Each number is 50 + 12 x the weight over its row's rms, rounded and kept within 0 to 99. Layers, rows and columns count from 0. The size before them is the row's rms in percent of the matrix's.

# layer 3 MLP gate, 192x64, rms 0.239, rows 0-108, columns 0-63
093:63 59 45 50 41 38 27 52 43 49 42 62 36 54 52 55 60 45 65 38 53 57 59 54 53 47 64 35 56 73 56 61 40 80 52 34 86 47 54 37 52 61 72 58 56 51 51 41 43 45 57 56 55 35 16 39 50 47 42 35 67 44 54 51
107:45 58 65 56 49 46 70 54 46 54 52 55 48 37 32 67 55 49 46 36 47 69 80 33 65 44 57 38 53 50 49 49 49 82 30 35 49 46 45 52 52 58 37 61 39 33 48 78 50 55 29 39 37 47 33 43 65 51 32 48 65 46 58 38
100:40 46 53 47 55 57 48 45 37 59 54 44 65 50 54 64 62 46 59 58 46 55 45 61 42 67 47 60 47 44 67 48 38 62 51 56 64 26 54 04 73 61 28 63 38 53 69 61 68 48 55 34 52 60 45 67 47 49 60 41 45 33 58 62
107:59 47 39 49 72 45 41 73 45 63 52 39 40 65 46 40 45 37 51 63 39 45 52 61 44 40 51 70 60 52 43 63 59 36 38 66 41 50 34 67 21 52 44 56 58 78 31 40 52 54 87 55 44 59 46 63 41 52 59 39 50 46 44 43
099:83 48 65 69 41 49 41 35 52 57 55 60 37 37 40 64 39 62 47 56 44 56 56 49 36 37 51 60 44 35 43 43 55 51 36 26 34 52 70 73 45 48 63 73 48 46 40 58 34 49 70 44 57 42 45 54 58 66 40 51 38 49 35 27
084:44 51 30 24 59 52 46 32 79 57 60 35 65 43 27 33 58 57 52 33 56 47 41 39 43 42 52 62 37 42 44 59 68 39 54 62 40 46 50 26 52 57 35 50 64 62 54 58 44 51 55 44 57 72 23 53 50 60 31 62 46 53 57 53
100:57 39 49 49 52 39 58 63 74 28 69 61 51 53 64 46 60 47 70 39 37 72 65 52 25 50 34 58 49 47 38 50 55 43 59 59 53 57 68 61 36 64 23 42 35 50 57 32 45 40 54 61 53 54 75 49 54 45 56 65 49 38 33 36
092:70 48 62 67 73 46 60 50 45 36 25 51 47 55 55 38 46 58 40 50 44 35 82 56 55 37 44 34 49 57 29 63 35 43 51 40 50 44 72 66 60 37 42 67 33 52 30 51 62 61 56 64 45 54 58 54 31 45 43 37 39 66 53 54
113:68 58 37 41 76 39 51 64 62 57 51 51 35 50 41 48 44 43 80 35 34 65 67 55 55 45 42 57 66 64 52 46 53 65 41 70 56 55 54 40 35 19 59 42 42 59 36 30 49 56 48 74 49 50 46 39 40 62 39 56 41 46 39 38
087:34 57 56 42 31 50 68 47 53 39 53 27 38 65 68 47 35 59 38 48 71 34 57 58 68 39 48 27 70 68 57 48 57 51 48 48 43 20 36 39 37 46 45 35 55 65 47 56 30 39 62 34 47 62 44 54 62 40 47 60 38 49 50 59
099:53 70 51 46 39 45 29 53 38 66 64 44 57 43 39 67 59 42 43 38 29 49 73 21 44 39 64 45 54 54 45 71 57 56 36 66 53 57 52 39 34 56 52 48 61 88 48 46 43 40 52 41 66 38 47 47 49 47 51 46 75 56 55 58
093:48 52 55 53 52 46 52 55 56 48 43 41 43 60 32 62 69 34 41 62 43 50 51 53 46 53 61 65 54 36 69 46 72 63 51 66 43 46 44 37 24 32 56 57 56 59 44 66 60 56 46 44 44 48 07 38 58 27 35 46 61 61 37 33
109:41 47 45 77 55 60 48 45 63 58 64 52 43 44 36 55 54 50 36 30 58 38 27 51 50 65 40 24 36 52 47 38 46 67 62 38 36 33 39 25 45 33 65 31 42 53 38 61 73 53 55 50 67 54 43 53 46 57 39 52 37 31 44 56
091:47 37 59 25 63 42 59 51 56 77 60 38 36 23 42 46 52 29 56 43 58 56 60 50 61 45 41 32 46 65 58 37 43 52 43 39 51 49 39 47 32 46 45 34 59 54 38 68 36 57 62 49 32 43 27 51 48 42 60 46 53 52 28 75
094:65 29 24 64 56 48 53 70 37 56 46 26 59 38 53 62 46 62 58 51 60 54 60 56 52 25 70 69 50 60 51 50 52 59 22 42 69 40 65 60 41 46 35 54 54 67 55 34 52 43 53 52 69 46 42 42 69 54 46 35 47 45 38 42
086:62 59 59 55 59 64 54 42 46 44 43 29 45 45 72 62 41 61 61 51 55 77 59 38 65 48 61 41 32 54 49 43 82 53 64 38 42 52 53 51 48 43 74 33 38 51 72 56 31 43 65 45 60 32 50 59 44 58 64 39 65 42 51 66
106:64 53 53 58 53 40 51 38 59 67 47 43 61 43 46 63 53 64 55 65 46 48 46 39 36 62 60 57 71 32 46 61 52 62 51 45 50 52 69 53 59 47 47 40 24 25 52 48 48 64 49 63 69 56 27 71 47 57 81 26 65 49 65 52
099:32 54 54 48 31 39 46 49 42 32 61 46 54 35 30 60 70 51 53 35 44 24 49 34 42 32 52 52 61 65 54 37 60 45 57 51 39 27 74 47 44 33 51 54 40 53 50 37 49 49 46 52 45 21 39 44 66 36 23 40 61 55 56 53
088:56 47 39 74 62 60 53 44 57 53 64 53 44 40 35 77 46 44 20 50 81 40 52 21 38 62 38 48 38 54 47 32 52 36 38 70 50 44 52 48 63 50 61 44 76 61 41 42 53 33 52 49 53 46 50 42 55 40 57 53 36 64 53 48
096:36 69 59 33 36 41 46 61 51 77 78 41 61 43 53 43 46 47 75 46 64 67 60 47 42 42 56 50 48 34 60 56 59 59 32 56 47 67 40 38 71 60 52 51 53 41 48 68 22 51 39 34 61 42 55 44 50 44 42 44 74 44 45 52
087:56 54 28 71 62 57 64 33 54 32 41 54 36 47 49 56 53 41 38 38 54 37 43 49 54 75 35 48 37 51 56 41 58 49 70 45 34 49 45 35 46 54 42 48 61 45 67 56 38 21 83 27 40 30 44 61 51 45 52 58 41 59 54 46
106:44 67 48 60 50 64 56 55 59 34 62 48 59 80 45 45 47 44 60 53 67 46 64 62 51 55 69 57 49 65 47 47 54 69 58 58 77 36 52 39 67 57 69 58 58 59 71 44 64 45 66 51 75 62 44 27 57 52 50 47 60 47 32 33
116:46 48 67 68 61 69 60 53 31 53 44 45 51 57 59 62 42 41 63 33 50 39 34 63 49 51 60 62 27 59 51 58 42 70 45 50 68 34 56 64 46 47 49 54 65 70 48 30 57 20 68 46 60 69 50 27 54 35 36 43 43 50 48 56
096:36 19 53 41 41 57 47 38 47 52 49 53 56 70 59 57 43 55 56 54 61 54 42 55 50 44 46 37 54 42 49 41 52 41 34 82 49 47 78 43 53 43 31 58 41 57 35 34 47 49 06 52 39 44 58 35 54 42 50 70 61 35 55 52
102:58 64 82 69 61 50 32 47 60 45 65 65 58 43 39 45 46 67 36 49 55 21 58 61 40 57 49 39 54 53 66 35 70 44 53 44 52 57 52 53 31 54 48 27 54 26 64 32 65 55 62 66 57 41 56 55 56 64 47 43 56 42 57 57
085:56 50 51 50 62 54 30 48 70 40 33 47 53 33 27 47 29 70 47 60 72 58 52 31 32 63 58 51 35 54 30 40 59 44 67 29 50 48 64 32 43 66 49 49 31 60 33 44 45 35 61 68 49 53 42 42 41 48 43 46 60 45 39 63
105:30 60 64 56 69 50 62 47 35 63 60 45 53 64 62 55 45 21 47 31 39 58 56 60 55 45 38 59 19 46 58 61 35 39 41 52 52 50 53 41 39 52 52 42 52 57 49 57 52 38 57 30 64 56 74 56 66 48 24 57 57 22 54 48
090:52 56 19 55 58 42 57 24 53 61 41 57 57 38 35 43 49 47 47 24 23 37 55 46 64 38 50 33 49 41 35 49 72 46 34 66 61 45 52 44 55 48 40 46 43 30 50 64 42 56 41 31 60 51 45 62 48 40 63 56 54 76 44 36
087:60 53 59 34 54 81 38 51 55 61 69 48 44 51 51 57 59 48 66 50 50 38 35 63 56 45 60 44 50 56 74 55 80 46 68 55 53 45 45 42 39 43 45 56 49 47 52 43 50 80 56 60 46 64 47 30 27 33 23 42 48 66 48 53
116:47 25 47 35 87 62 51 39 57 46 73 33 67 44 36 37 46 49 53 57 36 40 45 78 49 50 32 52 47 52 45 36 50 54 53 45 47 49 35 50 46 50 55 39 55 71 42 67 40 42 55 36 50 69 70 64 40 46 38 32 55 46 34 48
095:32 35 46 64 63 30 46 36 25 53 56 41 61 65 64 34 50 45 69 73 28 65 57 62 50 44 57 52 49 52 67 44 50 56 55 49 51 48 41 63 49 52 58 52 48 36 52 27 54 46 68 55 28 47 67 41 31 68 40 51 64 53 73 56
095:56 59 66 46 48 60 57 57 46 54 33 57 39 41 67 47 70 52 40 62 41 56 70 51 42 58 38 21 30 56 73 46 45 80 40 55 59 46 26 30 42 62 45 46 52 47 43 61 64 58 54 71 55 46 62 31 41 41 55 61 48 55 38 36
101:46 50 57 67 55 56 63 37 36 54 61 54 59 59 71 33 40 28 47 38 39 47 67 45 44 61 46 84 44 42 34 39 58 61 41 59 46 55 45 59 38 67 42 36 36 70 49 44 62 55 50 39 64 58 68 49 54 38 49 66 70 53 70 34
109:40 54 71 27 86 57 59 48 53 45 54 38 54 46 58 44 37 57 60 59 59 12 27 55 48 38 55 43 67 50 53 52 54 60 51 61 42 30 58 56 52 55 56 56 53 46 63 47 48 49 46 57 59 40 37 49 57 39 30 67 40 39 75 58
142:80 41 47 40 37 52 68 41 32 34 64 62 57 48 48 43 48 55 66 34 49 44 43 30 51 60 55 39 63 68 48 61 51 46 73 47 30 34 57 44 58 58 46 42 35 37 62 52 60 51 36 37 28 31 53 63 37 69 52 50 69 59 63 42
116:55 34 47 34 74 47 46 47 50 48 45 54 43 61 82 51 48 32 78 47 49 70 68 54 65 47 51 73 50 50 43 43 68 40 29 52 71 50 36 45 48 63 55 63 38 57 44 70 54 52 61 50 31 50 54 46 39 62 49 53 58 36 43 71
110:81 64 62 39 76 61 33 60 38 76 31 60 47 45 62 56 42 71 65 62 34 43 61 54 46 36 59 57 47 45 56 55 40 61 57 47 56 67 41 58 58 46 61 18 40 60 60 50 50 53 43 54 41 49 26 44 49 50 58 54 56 45 61 45
101:36 50 47 41 65 40 72 65 43 52 72 35 44 49 38 39 29 34 38 50 40 42 38 48 60 45 48 53 58 68 46 61 31 60 52 42 34 52 54 61 51 41 47 51 62 68 45 39 53 37 62 48 46 34 46 21 61 49 24 53 60 37 63 23
099:51 35 48 63 55 62 59 40 31 26 32 47 41 42 36 66 34 36 24 60 75 32 44 49 53 48 52 45 52 58 50 41 59 47 56 33 53 45 63 33 31 64 48 56 51 37 46 45 56 58 78 51 34 55 53 58 31 38 56 39 29 51 50 59
101:89 51 11 45 54 52 47 53 29 53 39 65 55 59 57 64 39 64 63 82 48 36 33 42 68 47 47 54 49 42 43 43 51 48 55 52 54 45 51 70 39 51 55 52 56 53 43 61 45 57 63 54 50 60 66 59 46 58 68 51 59 38 57 39
104:66 47 65 58 55 49 56 72 65 28 50 70 71 59 24 63 50 38 49 60 49 42 57 44 59 33 77 33 39 41 53 38 63 53 46 68 53 46 68 69 47 46 40 40 38 52 54 73 57 39 48 51 39 64 49 51 53 53 49 39 60 70 64 54
097:47 58 46 58 32 44 64 54 69 44 47 63 62 55 55 54 48 43 59 56 37 55 47 26 65 39 52 30 59 55 35 63 62 60 56 48 17 66 55 73 38 77 30 60 59 38 47 57 31 57 55 59 43 46 47 28 61 62 43 61 46 49 46 65
087:57 59 48 45 34 37 64 45 65 56 60 43 46 59 60 45 44 54 70 55 25 50 39 53 51 70 38 64 58 53 52 35 42 62 56 60 03 41 43 24 34 42 57 43 39 49 67 60 52 38 72 57 41 62 51 47 56 51 66 50 52 48 52 49
110:57 45 40 49 69 59 34 52 57 39 62 49 54 46 53 53 24 49 61 54 38 42 74 68 46 33 37 62 37 32 63 74 45 42 35 69 68 47 53 50 66 52 52 39 40 57 44 51 68 25 44 67 43 33 37 65 44 59 62 43 48 62 57 60
093:38 55 55 46 54 52 53 52 46 73 43 50 50 50 30 63 47 56 57 82 63 83 67 57 43 81 43 46 49 57 50 32 52 64 53 59 37 57 45 54 38 47 51 54 52 49 48 53 25 40 67 47 44 13 40 64 47 42 62 53 47 52 56 52
117:69 59 41 63 67 48 68 69 54 45 49 45 46 61 56 32 55 46 51 53 24 37 51 54 48 46 28 61 37 61 32 50 47 53 39 73 41 46 57 54 71 40 42 49 45 67 52 48 60 49 63 53 34 71 63 47 62 50 24 71 57 32 50 66
100:51 58 49 47 49 52 36 52 49 55 62 32 42 48 55 34 47 27 54 67 50 48 45 40 62 57 38 35 55 81 64 47 51 64 09 45 55 42 53 41 47 43 48 45 35 41 39 44 60 41 38 44 40 54 30 37 49 49 29 43 69 61 76 51
081:27 66 59 53 63 54 63 57 71 51 52 54 53 58 45 44 60 67 46 47 54 46 16 54 51 54 24 64 49 61 51 62 51 50 31 35 58 42 51 37 58 80 63 57 58 41 58 54 61 61 50 18 47 52 36 49 37 56 41 56 66 58 56 60
092:58 71 58 51 26 60 44 54 52 31 55 50 57 59 56 67 41 63 54 52 47 34 77 41 43 55 41 48 48 28 34 50 51 45 39 46 56 66 50 30 59 45 29 61 37 41 75 23 45 49 63 45 47 45 26 41 55 56 49 59 45 56 73 43
102:59 39 31 45 54 46 66 76 43 55 55 67 43 39 64 49 48 70 63 28 77 63 50 47 18 56 36 54 42 46 57 65 63 54 43 52 48 50 40 37 75 52 50 46 49 53 57 56 53 51 49 20 60 49 25 43 36 50 60 40 48 57 48 50
091:53 44 47 52 48 36 46 57 52 42 51 56 74 42 46 59 56 36 64 70 25 66 59 48 50 57 25 50 33 59 64 34 45 62 52 60 56 37 47 52 31 43 22 50 63 38 63 51 26 51 62 53 57 67 67 39 50 22 60 49 57 54 57 40
101:65 26 55 50 61 57 77 54 63 69 62 60 63 46 64 23 30 43 52 52 54 40 50 50 43 45 27 57 55 53 45 64 64 66 42 55 52 37 52 58 51 32 60 67 53 51 58 59 58 22 35 49 61 55 58 75 53 57 62 59 59 58 61 58
101:51 57 51 54 46 46 66 64 36 63 42 52 53 44 78 43 17 34 53 51 32 75 51 64 54 45 32 52 55 57 35 55 55 60 34 57 61 23 63 52 48 57 49 52 31 52 54 36 66 29 49 49 48 66 46 64 30 54 55 40 52 60 65 58
111:56 39 54 55 30 31 66 50 53 47 78 54 54 62 48 57 43 46 52 70 53 53 42 43 49 51 49 47 60 45 73 65 65 68 47 58 64 49 49 41 46 51 49 34 48 85 53 48 85 36 59 47 59 60 39 45 39 40 41 54 54 69 54 27
098:26 70 44 78 64 61 38 40 48 38 35 42 56 48 64 34 67 42 52 64 28 42 53 54 56 54 60 40 38 53 54 59 61 73 36 38 47 66 57 46 46 37 42 58 66 49 48 64 23 32 56 45 41 50 45 28 57 31 55 46 50 57 48 43
091:49 58 60 37 51 67 51 39 54 42 76 54 46 58 31 47 64 22 32 31 68 69 64 35 52 42 49 39 38 54 64 41 53 63 53 68 39 42 47 57 42 74 39 44 47 49 27 47 58 49 64 41 51 51 46 59 42 66 30 38 47 41 42 68
098:40 81 46 37 61 64 54 54 48 53 37 56 56 44 41 51 43 56 58 37 64 31 23 64 46 42 50 45 53 45 55 50 55 27 51 45 39 31 46 56 27 27 60 49 45 43 28 54 49 54 33 55 43 47 32 45 23 39 52 44 68 58 68 40
096:60 48 60 60 50 24 67 42 46 55 28 74 42 36 41 61 49 63 36 52 75 44 45 42 56 33 49 72 52 44 54 48 53 53 55 53 47 32 58 15 52 57 58 42 52 68 42 39 65 53 55 58 51 61 67 56 58 54 63 43 64 66 67 39
108:54 38 31 24 56 34 44 67 52 54 63 34 48 62 56 52 54 33 38 43 40 59 52 57 35 52 55 54 32 52 36 48 23 54 28 65 55 42 72 57 43 54 47 52 39 29 47 44 52 45 62 30 43 54 54 19 56 38 50 55 56 25 58 58
098:51 47 63 45 40 19 30 54 42 53 37 62 35 36 46 47 48 52 50 67 46 40 25 44 53 24 39 46 55 56 40 50 67 53 58 57 51 58 40 34 53 66 45 45 60 50 46 69 64 55 52 80 42 35 33 53 71 42 35 58 32 62 56 44
102:63 52 50 45 50 40 50 77 38 44 41 56 77 58 52 51 45 53 45 64 62 32 60 63 46 51 56 48 79 69 37 63 63 48 55 62 62 56 57 43 58 53 33 56 43 43 38 46 44 53 44 54 52 24 70 38 67 58 33 38 49 37 71 29
103:39 40 46 48 50 51 55 73 35 62 51 59 47 57 44 35 41 57 55 50 48 56 47 77 54 33 53 54 31 46 23 50 41 38 56 29 42 48 57 53 56 34 69 35 32 71 64 56 56 57 44 51 40 24 53 56 55 53 37 28 70 55 52 27
106:63 43 52 60 54 40 43 51 55 39 40 68 39 27 56 26 46 44 67 62 44 56 59 46 24 44 57 59 47 47 69 63 43 46 38 47 68 27 60 45 45 53 44 44 36 71 53 54 60 49 39 36 27 47 65 45 42 64 33 43 63 46 69 73
108:42 58 59 60 46 57 74 56 41 45 40 32 55 62 21 53 29 54 49 42 47 50 84 70 48 43 52 70 46 34 45 48 55 45 51 58 57 55 53 52 55 45 57 39 55 57 63 29 44 39 55 48 55 61 38 23 33 56 50 26 58 46 69 39
101:53 33 61 47 48 58 33 38 60 50 55 51 33 47 39 70 43 38 53 31 60 48 73 52 37 30 52 44 52 49 74 69 41 46 37 33 59 38 42 60 40 39 24 79 48 48 42 48 61 36 38 56 68 41 56 52 54 70 36 50 58 47 50 62
110:56 37 66 67 71 27 35 67 49 37 55 66 34 42 26 42 54 44 56 28 40 46 58 42 52 50 52 44 35 48 49 52 46 60 43 27 52 39 48 43 37 38 69 66 60 33 32 65 50 60 54 45 28 42 43 40 34 51 53 64 37 53 39 63
100:74 46 50 78 49 60 58 55 45 45 58 43 53 44 72 56 63 66 63 42 44 54 58 64 55 68 54 48 46 56 58 59 69 37 55 62 47 29 54 66 39 87 29 61 46 50 45 53 57 75 38 54 65 60 53 49 48 64 44 50 64 35 62 55
086:41 33 56 68 43 49 67 28 46 52 47 65 50 46 32 47 58 51 37 53 33 38 45 42 41 38 57 47 44 52 50 33 49 40 45 48 38 55 73 31 39 30 40 45 39 29 43 41 56 54 52 61 42 61 56 27 44 63 37 70 61 50 87 52
104:53 83 50 59 60 58 58 70 33 56 51 70 30 56 55 53 56 63 56 36 58 60 60 79 42 45 38 46 58 63 43 55 35 55 48 52 41 64 46 28 35 58 62 44 73 43 43 52 63 32 56 60 31 46 56 51 64 65 40 48 33 44 48 42
105:55 40 54 61 54 45 64 54 53 80 47 49 34 46 45 50 49 35 36 58 33 55 55 47 51 74 42 45 41 63 46 43 46 60 59 64 64 60 48 38 28 36 60 52 33 51 55 26 72 48 64 47 78 75 71 56 38 51 51 67 51 46 45 38
109:49 56 80 53 67 52 50 31 46 42 79 38 41 48 60 53 38 37 43 62 38 49 36 57 32 32 47 38 34 60 66 30 60 49 65 52 44 40 59 38 59 48 51 61 54 51 65 58 49 44 54 60 61 52 64 46 46 49 50 43 45 88 37 33
073:34 68 29 50 51 63 52 61 52 58 33 65 43 62 60 59 21 62 69 61 36 52 24 54 79 38 48 54 62 44 52 61 38 60 66 49 69 46 30 50 57 45 44 71 53 51 57 33 42 50 32 65 34 48 52 46 49 51 43 56 51 48 45 40
099:24 62 56 50 58 58 34 81 48 79 47 38 42 55 36 42 65 35 47 43 57 58 59 73 49 60 44 48 37 40 33 43 38 46 49 55 58 52 42 44 42 60 34 46 35 58 38 66 48 43 59 66 44 37 40 63 61 44 44 47 82 60 51 44
096:38 56 40 48 81 52 46 47 79 31 46 32 56 44 62 56 46 49 43 55 62 55 71 43 36 49 56 41 39 62 46 40 53 61 54 32 52 46 62 61 42 62 50 53 79 54 43 32 40 55 59 44 46 53 43 30 27 25 63 49 44 64 35 47
091:63 82 33 68 46 47 34 49 44 56 53 32 48 60 41 40 46 37 74 46 41 39 42 58 47 60 56 45 49 46 53 46 44 57 48 56 32 59 44 80 23 39 52 52 45 40 19 63 60 51 56 38 49 54 49 38 33 41 52 38 37 37 63 61
100:52 49 64 55 73 60 52 51 51 50 39 57 82 46 73 48 63 61 61 58 41 26 51 45 52 57 31 20 45 32 60 47 46 45 41 48 51 56 31 52 50 42 35 63 51 30 46 53 27 35 37 51 44 54 52 44 52 46 70 35 71 38 50 45
096:42 46 45 62 54 40 61 45 51 65 65 68 66 61 42 43 60 97 45 48 48 44 42 55 55 66 58 48 56 64 48 58 24 48 48 47 69 48 53 41 46 31 57 69 45 41 22 35 50 60 70 37 49 52 53 49 45 59 51 55 34 41 39 52
106:38 66 46 60 61 59 36 45 50 43 64 51 53 32 70 44 50 41 68 51 56 57 42 82 41 52 44 71 46 51 43 67 47 48 56 77 60 47 52 49 75 43 50 37 25 60 65 49 66 69 53 54 53 54 25 53 39 62 54 29 46 53 51 57
108:61 58 36 55 37 27 46 67 78 49 62 45 39 57 58 42 68 46 66 66 65 71 61 56 62 48 45 38 30 51 70 68 46 58 38 52 59 43 54 65 38 65 44 61 25 48 54 60 74 54 60 51 53 57 52 58 40 55 51 53 72 49 57 56
107:44 55 61 66 66 59 45 56 50 62 28 27 52 43 59 57 69 71 42 61 50 33 42 48 33 49 67 48 64 55 59 54 38 52 68 39 50 44 65 63 42 52 62 41 59 46 66 49 63 30 69 52 46 44 83 50 35 58 72 49 55 62 43 56
086:55 67 39 41 64 57 33 56 36 67 31 61 38 46 40 49 29 41 55 29 60 38 44 67 58 20 34 53 59 60 55 60 35 67 69 40 59 63 31 60 44 32 68 49 42 46 54 36 47 52 36 53 58 43 40 44 65 46 55 38 66 42 51 45
099:29 48 42 52 37 53 53 72 52 64 53 46 56 48 44 42 53 48 53 35 58 24 27 67 44 41 29 48 68 68 33 60 58 48 45 59 53 44 44 39 44 33 52 46 34 54 44 23 62 30 45 71 36 41 50 40 38 45 29 70 45 52 61 47
091:39 41 22 41 46 46 69 48 30 37 47 65 60 55 42 55 41 53 49 47 56 71 77 53 51 57 58 38 33 57 57 77 42 43 51 50 73 50 58 36 39 69 33 48 43 39 54 41 41 36 58 52 49 69 33 50 46 29 63 60 43 56 62 39
089:52 39 54 53 58 75 68 57 50 35 36 68 45 51 35 32 27 52 42 55 59 44 77 57 39 47 48 55 42 47 56 37 46 52 65 53 47 47 35 54 52 25 30 48 42 50 50 43 57 49 86 42 55 45 32 65 60 75 59 51 46 40 40 59
114:48 44 48 45 54 36 35 46 44 57 41 36 53 45 46 74 56 56 64 40 62 49 45 57 62 53 42 42 58 52 47 51 57 57 32 19 63 43 61 65 63 59 35 60 32 39 24 67 57 41 40 13 36 42 64 59 68 52 50 39 52 65 52 44
109:38 38 40 36 63 69 57 51 58 37 50 27 27 39 51 50 52 48 57 49 46 68 54 39 52 33 38 37 28 55 35 71 52 58 34 48 17 58 51 47 44 45 49 64 62 40 62 42 51 62 34 54 70 31 52 50 68 41 41 45 62 38 43 40
111:72 38 38 66 49 43 35 51 28 55 61 55 50 32 56 47 39 61 52 56 51 42 48 32 66 28 42 46 41 43 67 65 57 54 34 49 52 43 61 46 46 54 44 19 47 65 43 26 40 63 71 63 48 47 59 67 46 68 51 50 47 40 64 72
103:57 37 59 60 59 53 44 33 33 51 57 40 62 55 62 51 44 47 59 63 52 60 52 65 49 51 70 16 68 67 61 70 39 63 46 45 67 39 63 44 48 46 44 59 61 47 47 57 43 31 34 59 79 52 58 36 70 50 33 63 56 47 53 33
106:57 81 67 49 30 62 44 51 54 65 59 54 50 46 48 52 46 40 51 67 45 56 69 47 40 52 45 54 30 55 62 78 75 56 43 53 67 42 48 58 70 69 41 38 55 80 58 36 51 55 37 50 57 56 42 35 58 51 37 45 64 65 48 42
097:72 23 48 41 52 46 51 34 23 44 49 63 28 59 53 82 47 45 64 41 62 34 54 38 30 45 46 55 66 53 58 46 39 51 65 49 47 43 74 48 61 55 52 37 45 38 49 31 38 34 49 66 57 46 51 50 43 42 61 45 55 35 60 32
121:58 46 50 69 44 53 45 41 29 65 58 60 46 45 64 53 69 28 69 70 45 46 36 47 64 52 63 42 62 65 24 60 23 43 53 44 45 38 61 59 29 50 46 43 65 46 39 37 53 61 69 67 63 37 62 56 48 42 39 42 47 39 36 53
097:55 58 44 50 48 45 45 65 42 36 43 57 60 48 44 43 37 68 64 36 35 30 45 46 53 23 53 57 67 46 56 46 52 50 49 66 45 49 47 62 35 51 65 64 64 55 53 32 20 32 91 45 58 42 52 49 42 61 61 38 50 66 42 48
099:37 53 56 48 52 63 49 53 31 46 63 49 59 84 55 37 40 48 45 64 68 38 63 68 35 56 37 53 55 56 66 29 40 61 34 45 59 40 60 34 33 62 62 49 61 40 39 43 41 30 29 40 43 28 40 63 41 49 41 49 45 50 56 35
106:52 29 70 47 51 23 65 58 52 44 61 51 42 73 32 61 37 55 37 62 43 57 59 45 43 25 50 31 44 46 69 53 30 77 51 47 55 48 55 37 53 44 63 60 69 57 56 68 55 52 65 29 34 39 47 50 57 42 49 48 40 50 39 62
103:57 61 57 56 71 61 19 42 50 67 37 59 69 70 48 40 60 67 36 52 53 33 73 67 27 64 53 61 56 50 43 47 38 45 53 61 54 61 41 62 51 42 74 45 35 46 46 38 62 51 42 68 47 24 50 50 43 44 52 51 65 50 44 47
093:42 50 64 42 42 66 44 55 44 59 57 29 73 64 68 64 51 48 52 43 72 56 70 56 61 52 53 49 58 73 64 58 67 44 49 38 70 40 52 68 40 55 30 45 54 57 26 53 67 66 33 47 55 54 54 36 68 38 44 33 50 41 44 65
111:62 55 33 70 48 34 56 40 39 38 44 19 40 53 56 37 37 56 47 56 23 47 55 43 74 51 64 43 43 35 33 57 52 53 36 76 36 57 43 48 39 41 59 61 36 52 24 56 66 53 59 49 54 56 54 45 39 58 39 36 40 51 68 53
115:53 46 71 49 47 45 46 38 43 52 56 65 61 33 51 53 51 40 68 76 44 61 51 34 39 22 82 47 58 49 67 38 27 52 46 49 50 27 64 36 44 41 60 55 35 42 51 53 58 51 48 73 44 34 37 54 42 59 63 52 44 68 47 56
087:54 56 66 23 69 46 51 66 70 45 50 52 46 68 53 54 44 63 41 56 48 60 64 69 44 33 44 56 60 49 58 35 49 47 44 48 49 55 38 24 46 70 53 42 36 57 50 42 69 48 51 72 27 39 48 36 54 48 33 17 61 47 45 45
096:72 40 50 42 54 43 71 49 37 30 44 38 39 32 41 65 38 36 53 66 58 70 54 44 56 47 22 17 45 61 47 41 47 62 50 66 43 70 56 40 39 54 30 67 54 51 38 50 61 57 55 41 55 63 45 37 60 49 48 54 42 53 33 37
091:46 55 27 48 56 67 67 27 38 39 50 23 53 51 60 53 52 57 46 40 54 42 65 60 58 71 26 37 48 36 39 45 51 37 40 78 48 51 52 52 39 62 52 49 49 49 51 24 36 56 57 47 50 22 58 48 50 52 34 43 40 28 50 41
083:46 40 71 65 32 49 64 57 46 35 49 46 46 38 71 34 34 40 66 42 42 52 35 51 65 51 45 51 53 46 58 62 72 49 41 52 43 38 63 60 33 38 46 43 31 37 56 56 36 78 61 34 44 60 57 44 41 35 50 74 57 55 73 44
092:56 73 65 40 47 52 60 47 34 60 72 43 43 41 37 60 61 70 61 52 53 63 44 32 40 64 46 43 54 71 48 53 47 60 74 44 56 43 50 58 48 36 29 40 53 40 57 38 45 52 57 52 70 53 77 46 81 55 43 51 36 39 64 37
085:56 70 77 46 57 45 52 72 48 48 22 35 43 55 51 60 52 53 59 63 44 38 66 47 32 48 36 59 32 49 40 48 53 45 56 27 79 59 73 46 46 66 66 39 38 32 57 62 53 60 49 43 64 39 38 34 56 54 44 53 54 45 37 54
114:66 44 59 45 42 57 41 59 39 66 54 66 47 38 42 34 48 46 46 48 73 30 53 37 51 36 38 36 49 68 49 32 40 45 50 50 53 37 68 60 46 54 59 55 47 44 45 51 36 51 44 49 41 35 32 58 38 61 24 69 86 42 65 65
094:48 42 70 48 68 70 58 45 51 61 63 41 54 58 63 48 68 35 44 28 69 31 50 47 48 14 52 49 47 42 64 36 51 36 54 36 29 33 56 70 53 42 63 54 56 62 40 63 64 52 49 29 40 46 55 53 58 44 34 56 49 55 54 66
091:44 46 48 60 59 50 54 66 69 73 53 40 48 64 44 57 17 40 39 42 32 60 56 42 43 26 51 42 42 39 48 53 36 59 45 64 22 42 53 60 73 44 39 63 48 74 38 42 38 50 40 38 43 52 55 27 35 47 52 49 39 63 50 52
080:36 32 45 61 58 46 54 43 68 46 51 44 66 41 37 55 62 42 85 55 66 46 35 64 44 54 41 53 49 40 44 37 60 53 47 64 35 46 65 44 42 40 70 49 28 61 51 43 61 51 52 50 34 64 73 67 41 75 46 57 45 43 66 29
109:52 34 44 58 33 48 19 54 38 36 63 65 48 55 58 75 50 45 63 53 58 51 69 41 74 56 44 51 29 78 75 47 51 44 44 66 56 43 53 53 51 58 63 41 29 55 79 47 55 59 54 43 52 41 52 45 46 56 53 59 42 56 65 62